config.toml
norm_eps = 1e-05
positions = "learned"
attn_scale = 0.177
bias = "all"
init = "orth"
init_std_down = 0.0962
lr = 0.00623
weight_decay = 0.0
lr_head = 0.0108
grad_clip = 2.0
Each number is 128 + 24 x the weight over its row's rms, rounded and kept within 0 to 255. Layers, rows and columns count from 0. Numbers have three digits each. The size before them is the row's rms in percent of the matrix's.

# down: layer 14 MLP down (transposed), 768x96, rms 0.0962, rows 82-150, columns 0-95
# up: layer 14 MLP up, 768x96, rms 0.0962, rows 83-151, columns 0-95
down82 100:103099122092105113133127129141148120119189121165138146146109157146116111076120149117146163157132093128081098111162129131137127121125090160120094126148136123151139194120116101133142125128091146149117130123152144127138109103129113187126138152115087128109143130092122174120175174112154091127
up83 094:109150147110132108125162126110128142150182129109139156154137092138116102116105120126118167119099092127130144083040148139140119144124123141165120129127113130137121122095108098100155089142164185114090150112133126140120107125112195146090115131114102163111133119109148116123171148127147120115
down83 084:122118132114104137137142110130114145150154114127165116136125114106128138118130150095102121139110168121093082138152118136162109142124120183116118159139107115158162111106178074103113133196129148129151106123164174164145174090141115105136141153133111154133128107095157122098156121084126088125
up84 108:123111107110126125133173130152104081166143135124160123125141095155148072119151122082154141135154096158151116151135130143134129138175147146149149105142168092106172109084088115141146134163125154128116136135099111150142097122108099103078131135118107082136127139123108147138107115080089119156
down84 092:126119102136122131134127147128136172091107132127103134099143156131152150132127130138142107148124151165124166128132128077133107112101136192129135128114126136096124139144114144157136088069127126146173148134086134165140156129141197092114132134136135155066157105106130100115116117122125163070
up85 097:098125145124082132161181165123138149127108124108153085155153123147120154097113112111102114139116092112120167137124130139141118098125133131141115188139120186122112161081163154131121117112111146122141073097127169138099113115164128145095106123141109113162099128113128134169142147138089161148
down85 105:106125135104149086124180126130136147157112123136145160151130142114125112149127141141099167156122128175152174119120091124122110130061122091150109073152121131096181142131080145123158110125136143162171109129170088151121130185137123150143140130117102124102125149122147099141145128134140147125
up86 104:151141125138124120135108116110163147149140166113124137111130120127108105127108107063117077120124105135144117106149164100122168153100099119138111148142153108107140133136129090144111150111146109120136137172135178113143120103140171102088179132121121142122096083164184131135098101134115146069
down86 107:137160122146078156113119155140105086129105110155085131150106130125091152105110145110112131137148121114090127110125190108118157106129153145143106128139127179153118161120166100158148137116118145085127116115150128121138097139142183089136121111161132097119077166159135116167149127146137167148
up87 096:075083158121148124118134157140123101108144189146137155105132153149127108128131123140140095124133129157115117112109124130133129146097110078129123171120132178126127123106195123130140105083117153119163127110168172096147099138120088112118128117128152105109143129124122138120187100089095155108
down87 095:126101110143138128152156058112115120156086147136168098155159158148107132169120138125152156158131146113111073118180155156157110151135122128106142136148142144113110124156099138137129148102122142104144116120127164130124144110140159145082111137121150156145075136093154151149089097092141102119
up88 091:119117132117177175155132149094125147096178130113104181104105125103133120192146131110129169128129106130160105129103126134135176108086096108137117107116111136118115136146102135138113128156116078126118150112130176122139152097133092142095129149180153110117122142142084088086133135130133132129
down88 082:124082166138075089154122170104119133120149122105145126154122146102127095108141124099171112152127138111131146133135099083157103105149133089115124113111135163118127142125071144139163134124121158096139180119107139080085125088126123122155128094085148160100168130130145153146130104121121116133
up89 097:134119122149149099117105147135145069128162114158115186135114167119138123113097138084107150190158126112141116132138113169140132113092145126172113091154068103147109124107147158175107129126126146132176165139096115133129115141115128097130126104140167151135090147121104136115152122150120109141
down89 089:146112143117113117167155124110141147111102137119107104171120109153137157122140119148146120133082179144116129143108134138177130091137136136146116111167168122088099123137121103096160143174132159112115125109150110108130124087147126136113155114089186074147127122084142123079114111115091091142
up90 098:149158104125113096127128147126110131148128188153151103089161142119149148111079107128092101111127157125142159117123125103139107134126149160133072136103119166184162098134084088099113133102142114106137122103138118159088102134126127135108113137101146130143127127129082104109107095179149133156
down90 081:130122132124144213126151124094170108139110112100127168159151133119113128104102119137128155151153082115133154139151122130123128096141075106140144095147164119143141122134157154131097168142149111138080142121144129107135144176176154113151093140150113117145104121140150124084169163129124149132
up91 086:142095110136133083130107146121130085106085172138152128139101109139098105124132133133141129108135116103184132112198185127099117145140149079120105133123109134169157136126126131134136116116163183139120149161136111135119105151127125117109125152114132071081124161154129135115128133141103105176
down91 091:123144150128147115165133153142131135142110093156157146140134108137142107108150128152120137119124098108114171165102174131145112118173153126117131061098156125140131160123131124075122129105137171121136133103157148104165121128102154133087075136121099098134102121153089134120140166100098077157
up92 111:093161096158097125152126142130126146155156140115091137082148122098112137134118101072166133140137136144105134121110119139122156107159144128122149072097117178123132147132153135171153102146111132154094126161156131114130114094100098114088147135141126201088117132115116133110110103133168111147
down92 122:147128145134126183151141119104121133122086144173145130141136159113140139129131096142129101119129078137131076121171096134115046121126122097095130090113144076149116145099119174141127152163144116125105140100105120140115172132135147157126131159132142104171144125111134105115124165152109151153
up93 106:084125105090131104119171113155116158099134143131151159110107100149092126125125144111129096104157115113133136145150127139107175132144139188147137123146123140128153131074111116179174160164143170158109153157132112092144125143182104133119156148105128107115133127153132152103140106103089114107
down93 106:157176120142116122174161133117115152070176112124110060094144154129095125096127110115166138062125109097107114152125161132138129095133100120109103127146096101132102137152145151116104126099101118144100101130123143165120135119111110174108120155145142129142144109162100126133138109095104130134
up94 101:148093097117118131107143204173128101140109153116129100101114142163132159112137108110161124132145132104102100107092113113138132090123160133122141186123118128107150107113180132136129140145087138175127129145117156166119143139133151097130122152126099117107098123127110166071087109143095126122
down94 120:150177082125130113168118115116134113132125121109136161105116131110100123102080112107153126135128111123103164176104164164147090135126135111097138138102090127135100171105123175088125143117156089155141108121131115152126162145090147133139119135156084171137140147147087129105179131154135110141
up95 093:109109109131118103131116172130084076132111161099116073134099109101139133135094119121130131136138137078102114069144110136078179140131149132137122179101079147159119119110128133131153144102106145131133156148119122169127092136107150140144125131142101141102156134169087112113110150109128142156
down95 108:136147138108108108172100112069130110062129107090095137138123145130152170127130145118106120137148158132125135161103101149131124143156120144122125085143089109110159136149130137099146089090120104104100126092186138122093141129088102115126111100155125129125179111089097123148124128149127103103
up96 094:127128173127088123154155098102186174113177136138129114147152166116122076129149148137132119137105105121141125161094140123142162135156125138100129103126152122126110144149086121086134109147109113109155100142142116135149154106134100088081129099134068115122135111159139120112134118105081152164
down96 082:154145153109159079136115153142147147122124135109141097085131084119135113093084144128097108124090117097134135086118077116124149142124141155158133164140129115130163131143127095129091108143121180135103147155092102144152143161169163163118112122164158164123146165127104116136164115155148122116
up97 099:148129126143137128112163136124175102167167137078109112145106118103141127107096154078137088167090119124142133119159135108092130134124168130150122136119122145117161126145073103122190150154119112159115125143127134142088092122109163160134132118137146101162154163165149133154136129132084135156
down97 101:115143152168107110110109140120129110159152107121105188123098140078147187116072140136134125114107123137149179133138166149136129103160106121113132149145116127114127135138142110148120131132151121102129147159168135139077126107154162077143111109114086084150097134132152122133141180138120134093
up98 104:137144098099107096132145149152145151111135142159081102097134106123117142104084139133127123111156146139127145141139116107173081117095124142188109134163091171139112168166099124158088136156154118140145105154157151126139114148150173155096105145144118101148134098128105127127114142152144169098
down98 108:128149132171151146141125161117149094075156120167122152122151113118186103132138122137087121145091175128092128154111117105083157123130133140144146085104095139147120128122123136109145139129085152165162097089137128109113122151067164158149148135119124131113106131146101098099127142159105145133
up99 091:129126146111093169145095107136093150121136173089148088147156140117102175080085140115129126106177119144136091118137168138110135129159143140132107139117126123097120161126130137145119129114160110134145169110142125072129126086115131114137135124139073085145136147156109145132145115143187090124
down99 092:154166144088150110131169114130102157109145093140142177116150145098111139161119111205129136144143118126132159167142158168112133142169125137168137104114135105145118122115140117101118122137157139132156088128130171171114153148112121150128123193162133113138131154136102102086125153129113113129
up100 097:099109121129096128162121112120134140173093128103123139131119124102122129140120101132134143153092122086098143114103102113133130126115113185132142124152147185108130140085109080145112131114146125118086092149146192140109064143128130111112141091161124109180130109139155127145133102104150139086
down100 091:164088103124150105173133133108089159110130148140122082113117118110108132132160167138169126126125149105094168093125174101150135111163123161127097112150133140122136115078099132140110126089108150108073117155145154136109094134088125129137085108119130155114116134155118147171098110137149151098
up101 115:077088145116133107141167109136106122119099176113091121137119120137080170133162123116138116121125184135148086152142119142123139108131128121102148114128121112113127093106135090112182151136115146149094118153168129147150146128128089141100118104110112061124087156117117129137102121148087160105
down101 125:195108118093109126146142143146086068118119114114111142115108133139162127123148107112143126167123172120153147097090155171099152164128149084129142155169146120113146103144116128158140123105099142131119110098140087135144109119118106161144103100098113116128120136200133122131141148108102103119
up102 104:081083123081156136090121107166150098155128107135108141137117130137105133159150098103115134126136114171177095120135151126151101137114112114143125151119143092103143112115146094119129111129140082131084136166136164143145089126144106141084110127176157132127097167099099136126153151134171156112
down102 108:118154092102131097104145087168132093144142168109146144121111101098110143103125125126129156132121109096144131133118115138122085135105119089144152111141147123122139160147129181121095114114119139132150133161114152162141071075129157126115085105107112165119178139103109133119101099137148157071
up103 095:114134149123167105157118140148132103151161117141130151144139129121121148132156166091098124162135136098164142115153114079113155141112175130090067153111123137150133160158109118098152147162122135121155158142148154121112122144062148133144136154136106110097150147158159090123109123138145138069
down103 094:113107108161101094126115135148131172081101135149162115104141168141137121102094113140118145138155130177119109147095087095165127145110111119154093126138116141110167125132107098156162141099104092162156108106127103121109081114125111110140135114104139169138111126164110165160165116160106116153
up104 112:108120152167148121162121101166150108097155123115141149154120144110121108131137066106140165118195103095117151123121099157107126143145131149133097123147107136101102134127110196139107156131139155158092166118142140082122094108116147120091137135171130089112129157107100113117154134127132146112
down104 122:118132186141080156113116066116112099147152141139157124126107101110127121107167144137078091148144143097097169097119143125120119119161121128139099153148114151193141132141110120169109139119140094125098132138099060140124132117118139124116104120150111152170142098143129133091118114133130161138
up105 093:115069127158123185135136128158125135078085116141133145142161118137136138127084134122156123142146136117117108193139115176143133116123116131160113136155123110093113086145108095112145123127136142140140104091121129136111106154161184097101187121108106112116125131175118122135154114143161098109
down105 122:132095125086156142108125126123110127138128068150119175133127093128102179134152120143140105179125141108131171142104117125137088121144128192176100092122120088124111114116127165142118089134132111160179094112103135112116133112113116126056144103141112117138122143119121119138141149142123135156
up106 099:144128147120138129142161152157084085153161141122071156094141157150142133090168156125184107121134136102160157172145148142131148138070143154121108166136138136120141160120121120154088110135132117137151124137129099144111113150156102138129090106118105131107092135118165122104119094108105088155
down106 098:089118122140110142116120124129148105146129171081124102168177164188092136110110165115075105158120139146122124154101098115124128087171115087110145119131149148140125133124090134119158167141138122114113115112130140115114148113135119154104141131140145100130195116136102115166127091127159094106
up107 101:151144134110151142165138114152123083112093107080131163093138154116098109130143115137153099171110156137153115142138124113097138096106120120115135141110113091133112134129202125080128111102154137114106098090114137169124093116084106108156112161094107154157093158160161121137126132115131137139
down107 091:135112116128086167139134148088144105148140106102141152153167143132165119140116101152142140118146138126130183102162088131100091129156107145110119163086118138089181112121140125171140160104169146127158141135111066174118115087135119125132141119112156087138147159122113092134132131145119135119
up108 090:124136107148110143120175108143092113162113147100092108146085104167116136136132145078155144074112138138150154117107175134136146125117132132126125119162082135133121122152167124183103108110098136156131117173138191143119093152130121143108130120143161154131119144112125128107133071135135164151
down108 086:129156104177161114165116124131101151093091128089078124104156152126151130115135147120113110161138109168126146186140126086108127132099123110113139075137126128134090094082170155138136123117134155118117116157098130126142146127116138115125089164115125151154123098131135138168079128079113122117
up109 109:117121117099122122092125134141134147096136119092134166118134147116140169112136141134137083163115105087183109091166129148121108127145104114152065121177131121141100155135136106064167087149134126155100085139128155116140126094139107126141110177105117112112130106142142133145155126103150116161
down109 121:130164132134103156131131086153113131117139163158124115121110151158157134142162172084163096118136081168140080106103103138142102123151106140179103137159165151150085115131145085133151130098120131151110186145144153128150096130157131108117142090090099127144115144121105108141121115142126126118
up110 112:139130117094120140075153110165091145108098153124126110094113150147081082149139147101155117159111151133088124139137141129093137093132143174124156145119070130137138151144098132160130108132177143113175123129186104134159144139149105111136158117128105124117144133129087140158163149127140128157
down110 104:136137097122141173098159162114142124145147121104138111141135094113107125111146147144099140119169118133121132082145118143161104113098158129120120134114156096145105134082129093105082143091100120099140108126136143092138109194163133165131104147123077155159120119132122121116169094142086129084
up111 103:118156092113120124125133103135125169126112137092131136079124127139099133096122111108109091082149093138165113177161139128061114125136111152111136113157121150147123120140126072133164116133150148143160117164148143107106170118111120159102146129125134113141150119147110166132165099144136155192
down111 111:129110062138150118160187116121136152098158129102130134164109115153111098120105148090107144100104135138137138140136116122130077101095144142125140115105128157113131161101131168137140089127128138137162113111167153106129089109089141120126180134118064116104158089130124108091112130155144131125
up112 101:117116121118123109157104164115165135123165152156175142114165134124145138115091104141113142141098128084132125140171151122146122134185127154115140137145139103196112135103130122125176104123127139128094121155142115127100116108147112123132087128110168149080153160120128147073186133110120116101
down112 095:165141139121151152102151085125114108153174100126129144153064149114129123161169135146135161174153142101137094153155179172135133151137126109158153141127117098090146116112127123096140153117138122156133119100133133129116145164126144142181098116148121121130126141167118130155166106120150171167
up113 096:111105150109118149121137083184144107127088111102146097160165139113110115176154127170125125131094140118125101093156152167152153109123141151136120082164114127073106159132150124084125115131091109126072108145129104109120168144111135101134166145165111139148133125155131118115100132117136112111
down113 100:140140122113168129119105121144151112124158126130130148154083129104137140126137081112162146127133133127126148134139122163081100149123135166083140095096143146120127154120111133135130085105146147118101092119168148122105148170125148154136151109099083124133175126159161074107098185117096174132
up114 107:128109146132135131099145187112120148108123130104101128102128140147150153132094150092119120145165119123076139124139127107091085106114128119138118101112102145146092134142123120073124166129106106127078125091138176134129120127162175136128085124128119077106138184139133088130140083161131134117
down114 108:165150178110112131169117155102132137105122141133171164123126095100150098140135113099098084143150094141143155140084127159148123161107084144134151148126116094176089125151119159117085153114135129098144114143089095123109135125130114100113113115121072154104142113118112146170157135117129107120
up115 095:151130078141119111129137122135138124145130093144134141076102132183143202151144166139150148153071120127170148116096095151105099093133060132157141134136131143115098164126155103117131125136127139127137111156095092131104145106132129114089152111115112151127106097146160146126115115123141142123
down115 090:129119117151148078136153094092119145129142060161139114127128120121136137145115095169105143149143129111108130166182134114145170149147144137125121119088151154125158094120090146078164156149131122122164154169128132152158129132095136131132100128144166167130099118176113173143144134130117126115
up116 107:129085152138149124150138137128086180151111133105138134120143125100123142126149103130146078171132131093149111098121134183168132140118139106112088116130094107112142134113115098140139139125163103104212121126139095128144083132111147146111164106135136099125156128164135096125109132150123150072
down116 119:171114121121140137148118123127127138151102134114162151112152113097148122115119128139156125107145124147110170134167133162101105083071126085145109133154127173103122138156116152122181147085132128133140150119117124132116152182111134119105119183088142095085146116143179167116140108116112096146
up117 107:079072168125147142171140107150117129139118102128141154092089142145111099141137137125103163144149153095157105112139143131145127148110109144126130125125150121118130149100117152140085124105163120158164169134143138129147109124101142119064149145128126087090088136140148109070158153163095125143
down117 118:108115173103108120135119112115138094118116117108121157136107145094151157135104151145112137162110142122109144132124169115161147128157122137142135158119161101151105099110196108141127121119137138148147089110123162123125163165112146080151173185132145147085080117124155129085146140086150132109
up118 109:138164167145108151127109124140144142136125152091138080108105101140140089061135160153142127144148145080112123127104140148119127141141130186131139138140103136060121172118106109123116137134091088117092124121152140101119113117118150109088153107140134130086152116114104107140109095105123179119
down118 112:141148091102104129124118145126114161144154101140114130108114150168109123116143158138113072126090145155156160130098154121164157140108152135118108074132135131147142143108101155110078119128136132143191133118078119161142126161139113103096134123093131144123129121132107183158084148128097163154
up119 097:112135114117182102154141105149133154097122137124093142104087163147124171104158119134105080125144109127124126109192117135142089107135150133098137171138085108145114115093165121124135122155141134188149109143114181153099125126137114137140152127107120103153107143134084120129140113084101141153
down119 112:137128107112085178127134077112100107124149111115150136101133116138088077117118161161119133110097156153094113107158132127139098109146131102130120100149131074170099130104158115133139104161131138135101103141135111113178086135155136103115137066134143153133136101137186125126113133135097143113
up120 095:136111130107145152157138139156130138113168151116098125161129178132182137119171123127132136158096108150110104100161155143128164115089112140153129131107146120154132174145108151148085120117133152126119142144126133142079160077168099091093120117131120145132144093065146109109138119097160122139
down120 080:120111112081110106147100111080099157119127139110122124132155128128107125132121159136156106152135128146150147125101145100160106079092088117120108117155175158110124135142121099107130093127082118201126153121116144137108106113141105146111164121104170084162108104122128104162087135131133088142
up121 089:134107101147121172099133135123132080137114083114123130106133154170125125140094162126113119117116121147159130117189131096135100144175159138129079129111168131083102133174166114108091146160146102161110099185142123144130120120155147110139104135100147158140135134136123122098138138088106148133
down121 093:118098146119117115116116170081159148136086102096106103097152161130128092142097127159120168149193153157126122142126169117117160134145129107124120128162142114098139106181138118109123158112097122169140146144146128104130125096115098114135167143133120146090122131130134162165145098164146084133
up122 098:166120102078145166129150126135145149165112148121148120127106135117122107149146162077104150169129130071171147110113132101126092122162109081117119163150140117131139167119163088105122109123152134140159113095108114131100124149194070150122138161134113110124125117129128133129144122128151107156
down122 082:085141125132095117088144113102162117101107098113063061101148114128106118150148130161121178082148108141129084151138129157122117148129121117120157127100077122100154160127138103165117123094141148146146131158140138090118147151143130125133088136109147133129118174122107148126150108142104154152
up123 104:112141138144148105175176088117151079114111165143130137138102159151130119092127129127148087160093116120110091112162119102106152119173133112128118146126138152118138145132166117082147097179128121130162114154132111158095105111126128133129127149154169134159122126115142136077111105114126159185
down123 128:095154133122133081094155106153124175136114139118135137130094115120095168155184105111162153123094136098104157138083106109119122114140133106109140133102123103135117119165116117112141141172126106146166152153128150171161137137096093100098146121170149104128136116131116139075108142132136181111
up124 107:118132131144086134140150145132117121136179162108128092146170110151114161166175134099132128129103137113149116106111133163136132119157135115136194115089127127151116124134107128133103106129123119120149074131155145127123083096115124079167149117130109144099101131121093112197179134110101135136
down124 095:069160098117171085097070133124129134106112112111155116111164169119112126072159124109144154109140149120123170160111093083082135150120118139119105111123122131111136122106167125149120113119139121131104083121154136138103116138110137188119155119129170170148117152106127150124142106134139116122
up125 092:095137117092127174115134160088119142130135095124130129141094107116151160142109150101125138107138133111140093129150178135133168077150157163126105134107123138138130179080141145118125146123119121186165171119162142195152137154106108120129115111110138116117130151135149165095140117085110131128
down125 094:124154107188120150123114127146125125109129132162141123146090118160158141133147147101090169146113109123134115120140142136153120085129098112150132141131123142118117123094123139191119086129129147140141064125123161116127119125170094105122140135115057168126100135078133107156141144172145123086
up126 090:129142142157110160087147107149141201147126112133116118083105134137104127148132122107140169139129104073170132121118154148142156155101115156120093146126103130151134161119144111119139116091108101177124170110150116139152115107110134120159160141146161092153117084139149136087091148093125117133
down126 087:148113160113086114190105116171122099097124115123110135146150134127129088096149153137139108118124135099156122123159122135097120111141146126156128136153133146127121069094143115142145183193163134127123132083119139107088096097106084120123146107130125106125111144081088149144131104142111141103
up127 104:142184095104124138131149155153122122151120090107174089134166120121148145085139140134125132124139125105101088122113112077103169079102147130133117150128134162109114172172137100114118129176158136145126104129142164121129130085114150121127149105117135108154142186141129115120102093111113086126
down127 112:120105140160104139120124134077169146124098138140072124158159126140175133115144167068166150103105132107156159107143114158162164155119139101112129188150125138110121139168092144137135138093162130121146089130140110143093123155130110104131099137103121093141125158146109153114123159137117134110
up128 107:194120181154095131116121138111112144117166129123138153120077139117117143129121111104187109134151126120124111114103124113096121134184155125131147133136100129095153158108128164118109102088160132124125151132137148112083099137107129103134140098151130142102159081140158094133157125107152185142
down128 088:064157115132163103132126167152084125121096123133141104133144119122098123117118130104125097145142089117127127088134150123126101136104160150135099148077153119149139112120167142158153125135122143164097118119085135156188152115127086128119133129157098152170106160144111143092141133084125118087
up129 093:106104151167102130190151129075141094147138158152143107148151124107137148113109128139107123157150126114120116121138127125146095106150129123149170120179179135120163147105100100107088129146116133106112125152141101126155105132118149143076124085183134147112127089121107126133166130163082134134
down129 087:111118096123186137127136099148140161136197116112113085132107123151149079124194109127144128138146116166126136146132127165141136127131145162116122112127103132181136148134075136103162139116120138150144135120124150122124110118147120160129085133122121096077123165121146121096131142068155121149
up130 097:155107098101170112180178164119143164154112141125129122124137151111141138157111112116120100143122136078142164101147114140093099136106118154156147064174105152158149148143103096153143084127147123150106134134149178141121133129132133144101137165137112089134123098109125142166102129124122148147
down130 076:132141152136093141097109113138123109106106104134124139115140094132115135117123173102156139117117086133110115100123164128155104126159150139067160105093166121134130103116114129112142121142143104104123128157140076179125119120115081072139110123111147191104100139154112160154172135129138124082
up131 100:107116121110105113176099150132156133134149141119133146097117143142140082129090164140141136121128158139096133104126120141138120109148137101127123134145134081131109178122144129146162145103190076150116134121175122201130115128118154120134148141107145151097076176113126177150137149123130144099
down131 112:138144142132132139148129102165115180146166125120133171151135115136159128108102068125084154074127096125139153127143133142103140144134153127108168145136125122113153139109125131120129131142158126067138088106123128109140131164143120112118122160063089114103109091161162124174128166136150125099
up132 095:119096120127158171117151130132152157148140120145120138121155130141146138127143159081088144135129118168136127153145115090151105151119156133134124128156106135143168129079137082136103066154136114154160071108135128145091101117160135118114127129163123138166126117099149177138158149126149159183
down132 081:164100176123165122123113105137152118087138085123099122137092093120092136122116141141141162115120162128118093135129175145164125172119092119132150104082171123134147112107161093111131082153122125137125131142126126131139106157160163166120102147085112118164126121114100155122131073134146129102
up133 092:124070166121108163173169166111105082130166128132150105171131114134152164113116139119111114121155152167138121147109098108143110141140145147098139131157123141107111140103122098139096132162085127122113093107135122165103095099141150145162128104122086115104101189141128127129133135157111104107
down133 094:151163091088142113140120076111135159127100104155129122095092126124127158142138139133185168125120121117146112115163162137126088147166094130139119141100139089122127137150116116084129148104152162155138094160132133138117117161101105105110135166156136173110160140117125124132194144155106141144
up134 090:104095112150141097116174084124126126111134111103102093108107115150131135157134164108112138135127124096163107150169117132113132117107119152128096131124094160138165090102147063163116153164137152136128112144116134112115125136166127143105103159085169091121138163175110110141138117122072109136
down134 084:128124156144093118134125094096111118098129146082132156144127089113144118117123076136151102129137074088121102191113144119136140116146127118123140143107079104107127121092106161142104131168128115165159135134085148109090098140136142111094138168109103149115132086164087122127135125099129116161
up135 095:145094117144130097115088110120108125106150159150114163088197081148121125100150112106107163110167140116113100121102117165097130167117079112116125126107142144073117181153127128096097112120139085116149156138164107143129126111122096122153143100138126151121156107129121138111130150136142112094
down135 104:140132124103119136142139159156096099155135104105120141138079161112111126118139098109096152169102133127180167144131137159109144175143120159156128091165119114145151125106133096117141175163152096106123117137119190147118127144159141118139153130132115135143129061146142142125156137092151154165
up136 109:140193112166124137130142133130104119169136113105151142147136140090079136129103112137150127126157158110124098106128139141120098073136146118129095116139170119124137134177159123119141127098126145102180127121119105129124075155067106172087137105109112121100123107088147125106138135094135142159
down136 122:106133091123129077106132122091098090080156084159139101078122139183166113117124148129101093092135151129136137108100138128076113098128147120144135109062170125106145125116163086131128104118138140124144103148156132140104138119131136120167120110170145137140129138125121126107133107157141157147
up137 110:123114160115150138113139159166112115151146168108130129098135133103147168088108141084091123098154124092124153138132143135128136122117089107132169093124097116124151135110161106115179100149108145095166146122130099140129128119126120117134145135118121129099151156145156156081147099219137135141
down137 099:142135133179112147133122081116116129127105103120137097177103121101132118165160102122114154159103129140132086111110134136167094140124132101114129167129134118113172151143071122089111162147132175127127127106103123164150108101165119179125094134133110119142092168129166148153147157100129139112
up138 096:155119131172113124105178124128113118143137111123117130105113149095105142137150105082119137085181103132111096115109162165109174164140140161090099137106099137152133134159152078130112122135099108138133088104090139090108164131085113089122142123101125114140133098131103109125109136129122177142
down138 078:131149141132131163146102159163125080125143132134134118165163114188130099114100153146122114165119134113133187131124119088113152098118143133162154136155132138135130145111120124158150166169155164136085118136129075153149116155143157147115124126201132124108130125129171121107150114140169132129
up139 094:088159143133126153139095136100130137139124130147110115140159113165168150115144126098106111120134141122135143145132126133126153101193138103086128111146146144136117167124130118090067139130130143069111077144118140134123141144112146130123119097139164168110082140173139098152138135095158071107
down139 089:127123120145139115095132144139098093149086127094130127163128080104153147150126125118104120113138117108165164111109147145152122121151107129161115111118156208150132102131148105152136146062117162139141142128166147175141163149151117074116118161109152103144148104124144127124168136096110140122
up140 091:121133125150139126132124120169100109183103163118157155135126130150099106146119109124124102131156081133144092149145174148119073125127122102171155117137151165134129164097131111140139124136148084117146116157139163139091144086135129166118119191149151085108138117107154123109177124147134113142
down140 088:129111127096136151146132156147147108141090115116098159135088164161118118104124132163106147154128152112136137179104135112113146103166083091119142119125109111135100104150075105145154092092142156117131095164123099124136118154118130128137132114143118151081118164094103166144117112093069152114
up141 091:120061099171117145114160093143121121141163182136177097117098146133165132071094122122100127135124111115117120106120165114127140104166147136137133079123088107153153165129127138156137116121089135142160113146102118120145105117175113105131147151097122140165102114114128105139131122105166129130
down141 086:147097130117128122136118127134138186152111132157094096141137137162119144164130122170160162128124137139137154156121086114137133088154146118122118131154117133110136175150070130114172123138083126112116095126113127138093121155146141106137169123142173100123191106091103147124114127152120118188
up142 110:129136070110126118090104122140155123132160129127114134110163149127134122119138123117102120121133135130091127124171127151097062113149117145153105114154136113128100108091169091098094105121104126184108122121101108112117095099172134116104141078155138125155147143145100185076122119112137122104
down142 105:140144136166159087123119135112096157100141155141114093102086129141157126117101123147117108134129159160130079119130148122120113143086137133098124121092095123160099194161172133130123084115097094132131125091128131145107130133140167101102165109067131130139110125171107141150126114115136101155
up143 108:119129103167132151140160153101133116185123135155124156125136115124092172116186162106169150128098129148157130113172129139129128133151132128170169104151101059159183138132131122102134125110111115145101142118145142125110104158127107150079102127156135113147108108120122095136142094134141141102
down143 100:152102146097122143124118142148113110133087139161127164103134146135134140178101139125120145141135098148119175135156137072176110123118153117090109150088153133141171117154154158148143132112119115085101149139140098090147146077152110114165079146150137111103123115109130089138117147130080117132
up144 097:102162139167110190141135123141132100103102134105149146122170131142121135170126149130135130127123137122113139178148143123116135129100142152111126115133150082124149123155165158168126179122092115065142116118103108131136145131071164097113115147164130142066119116164144121146128138124106148093
down144 072:124125129128124080146168108095141133115120124133095107129097108142156138092088079117123132172132136065117155082103154157122108135141083127175135133131131153159145144109107113111133128129177108153114096167116151150145073107158129096131119106143150142102116153108114157171144139122146133126
up145 099:071139130129108117204131095164157140180096130122103100114172136108124088125108118115148134133122093111111140117161128146120091153134108144075117108119158099129128091128141166150124106121130127114122132149196135104088095106124102134115165114118115148128084148131118127108120117154126132145
down145 113:093096131140107114152115162136126177133126087123107152140129138144134087121121125168106149146108118091165121149153105185166127130134133129108096170157106138153128142123125130123091155127152156178124097157111140061143138141114140130095130115149134111169166110102127126131092151131100105082
up146 114:103162144146076112145142120147122126177138099168099156123192145119117159115103122114144144127160093097151126144168147121127116132116114160075117151159108201114137149114109133155102138146143128128159103121101122114098152156123131127162140119096128124108118162131137156088164159133116138117
down146 106:141121101121142127114158151160126114089119140111142094135089093171155119154159103087130111149148146156159106127079103128151083129118139081142172114121195131142140152119085102103113092142146154125130110150153097096132135139152149165100140128130093144123127101098102117131111120145163115119
up147 103:123179150120176151149112109128145136153119156132142130170133120144095188114195139099125125132117119134125079147155137118120147096122109125137154147113088122116084121163129128160118144129134171105108129093152107154153128132145165074160152146113141141131131117131099121088131101092143151091
down147 098:129130102133125110084143106089134112115139080162096116130191139127112089109135133116131116161158103164119129098140092137108100131115124163159112144149124164139108110113129119149115136149156110071128147148144103144100102130109136078094143109114175101170129078125099110132087130112130162130
up148 086:175115104155128064138055134134138115160138138150149073135131101165144130129096147150141113153102104119151132134131119105123107102147126122131127144113165075127093142104124121173120109117120149126157117124099143130166125137156106102111132148091093160123094101140098097138131170141156115104
down148 077:103108170141139110193128119094146118148117121101124097187127136133145099097102126118099161159115117129112150153172093116091099128149124143132119145161127132067157130138132125088124126119110100091127126102150111171143104118106153155141165153121158126081140146140119076116127121124095129127
up149 103:120106150107078105142137129130104141119154152112124117151128102139116122125142118110122136120159131084177106074168126120137156110147158144146154140117112135105135111118116125147114080170098117133121146144143083138121143117115160150133097088157148128156138175158087094130112126194148090172
down149 114:138129159134107098107140142138112139109100123169157163116135105155122150112145156131137163150148151151095140154117143136161123140109102126150147153106085119103124127090125158147111099110156142140135115121102105159148066122135169105093133130136120110086134153124110140161122114133159114225
up150 103:118125107126118152115134095121104146154149139119143106126134144121130095138085102131120158118118086132116050125153139091142138109140140105103144106148079163166168119146162137103156134174137129124128133138150151203115139124109147122146137111128109087110117112154114082177118172127147127113
down150 113:149122119106102131129138152135099136166132139137118093122157113123128072129099155109151131115110109141167061104096121102113122122131148105111175148128123165167132121109082076142161095148158131126134130121121102111145113134151116125131147145130147154192151189124120121175157101151122134124
up151 087:110092189145137180151114126126107100094137126119153124151127159119142114101156146128093160104145142127142123121104078122150155108118111138158112086160087114140128074122121112150101095146141129123128132112129124128126131142173138106082155144144120097109145165147119125165101151103127196151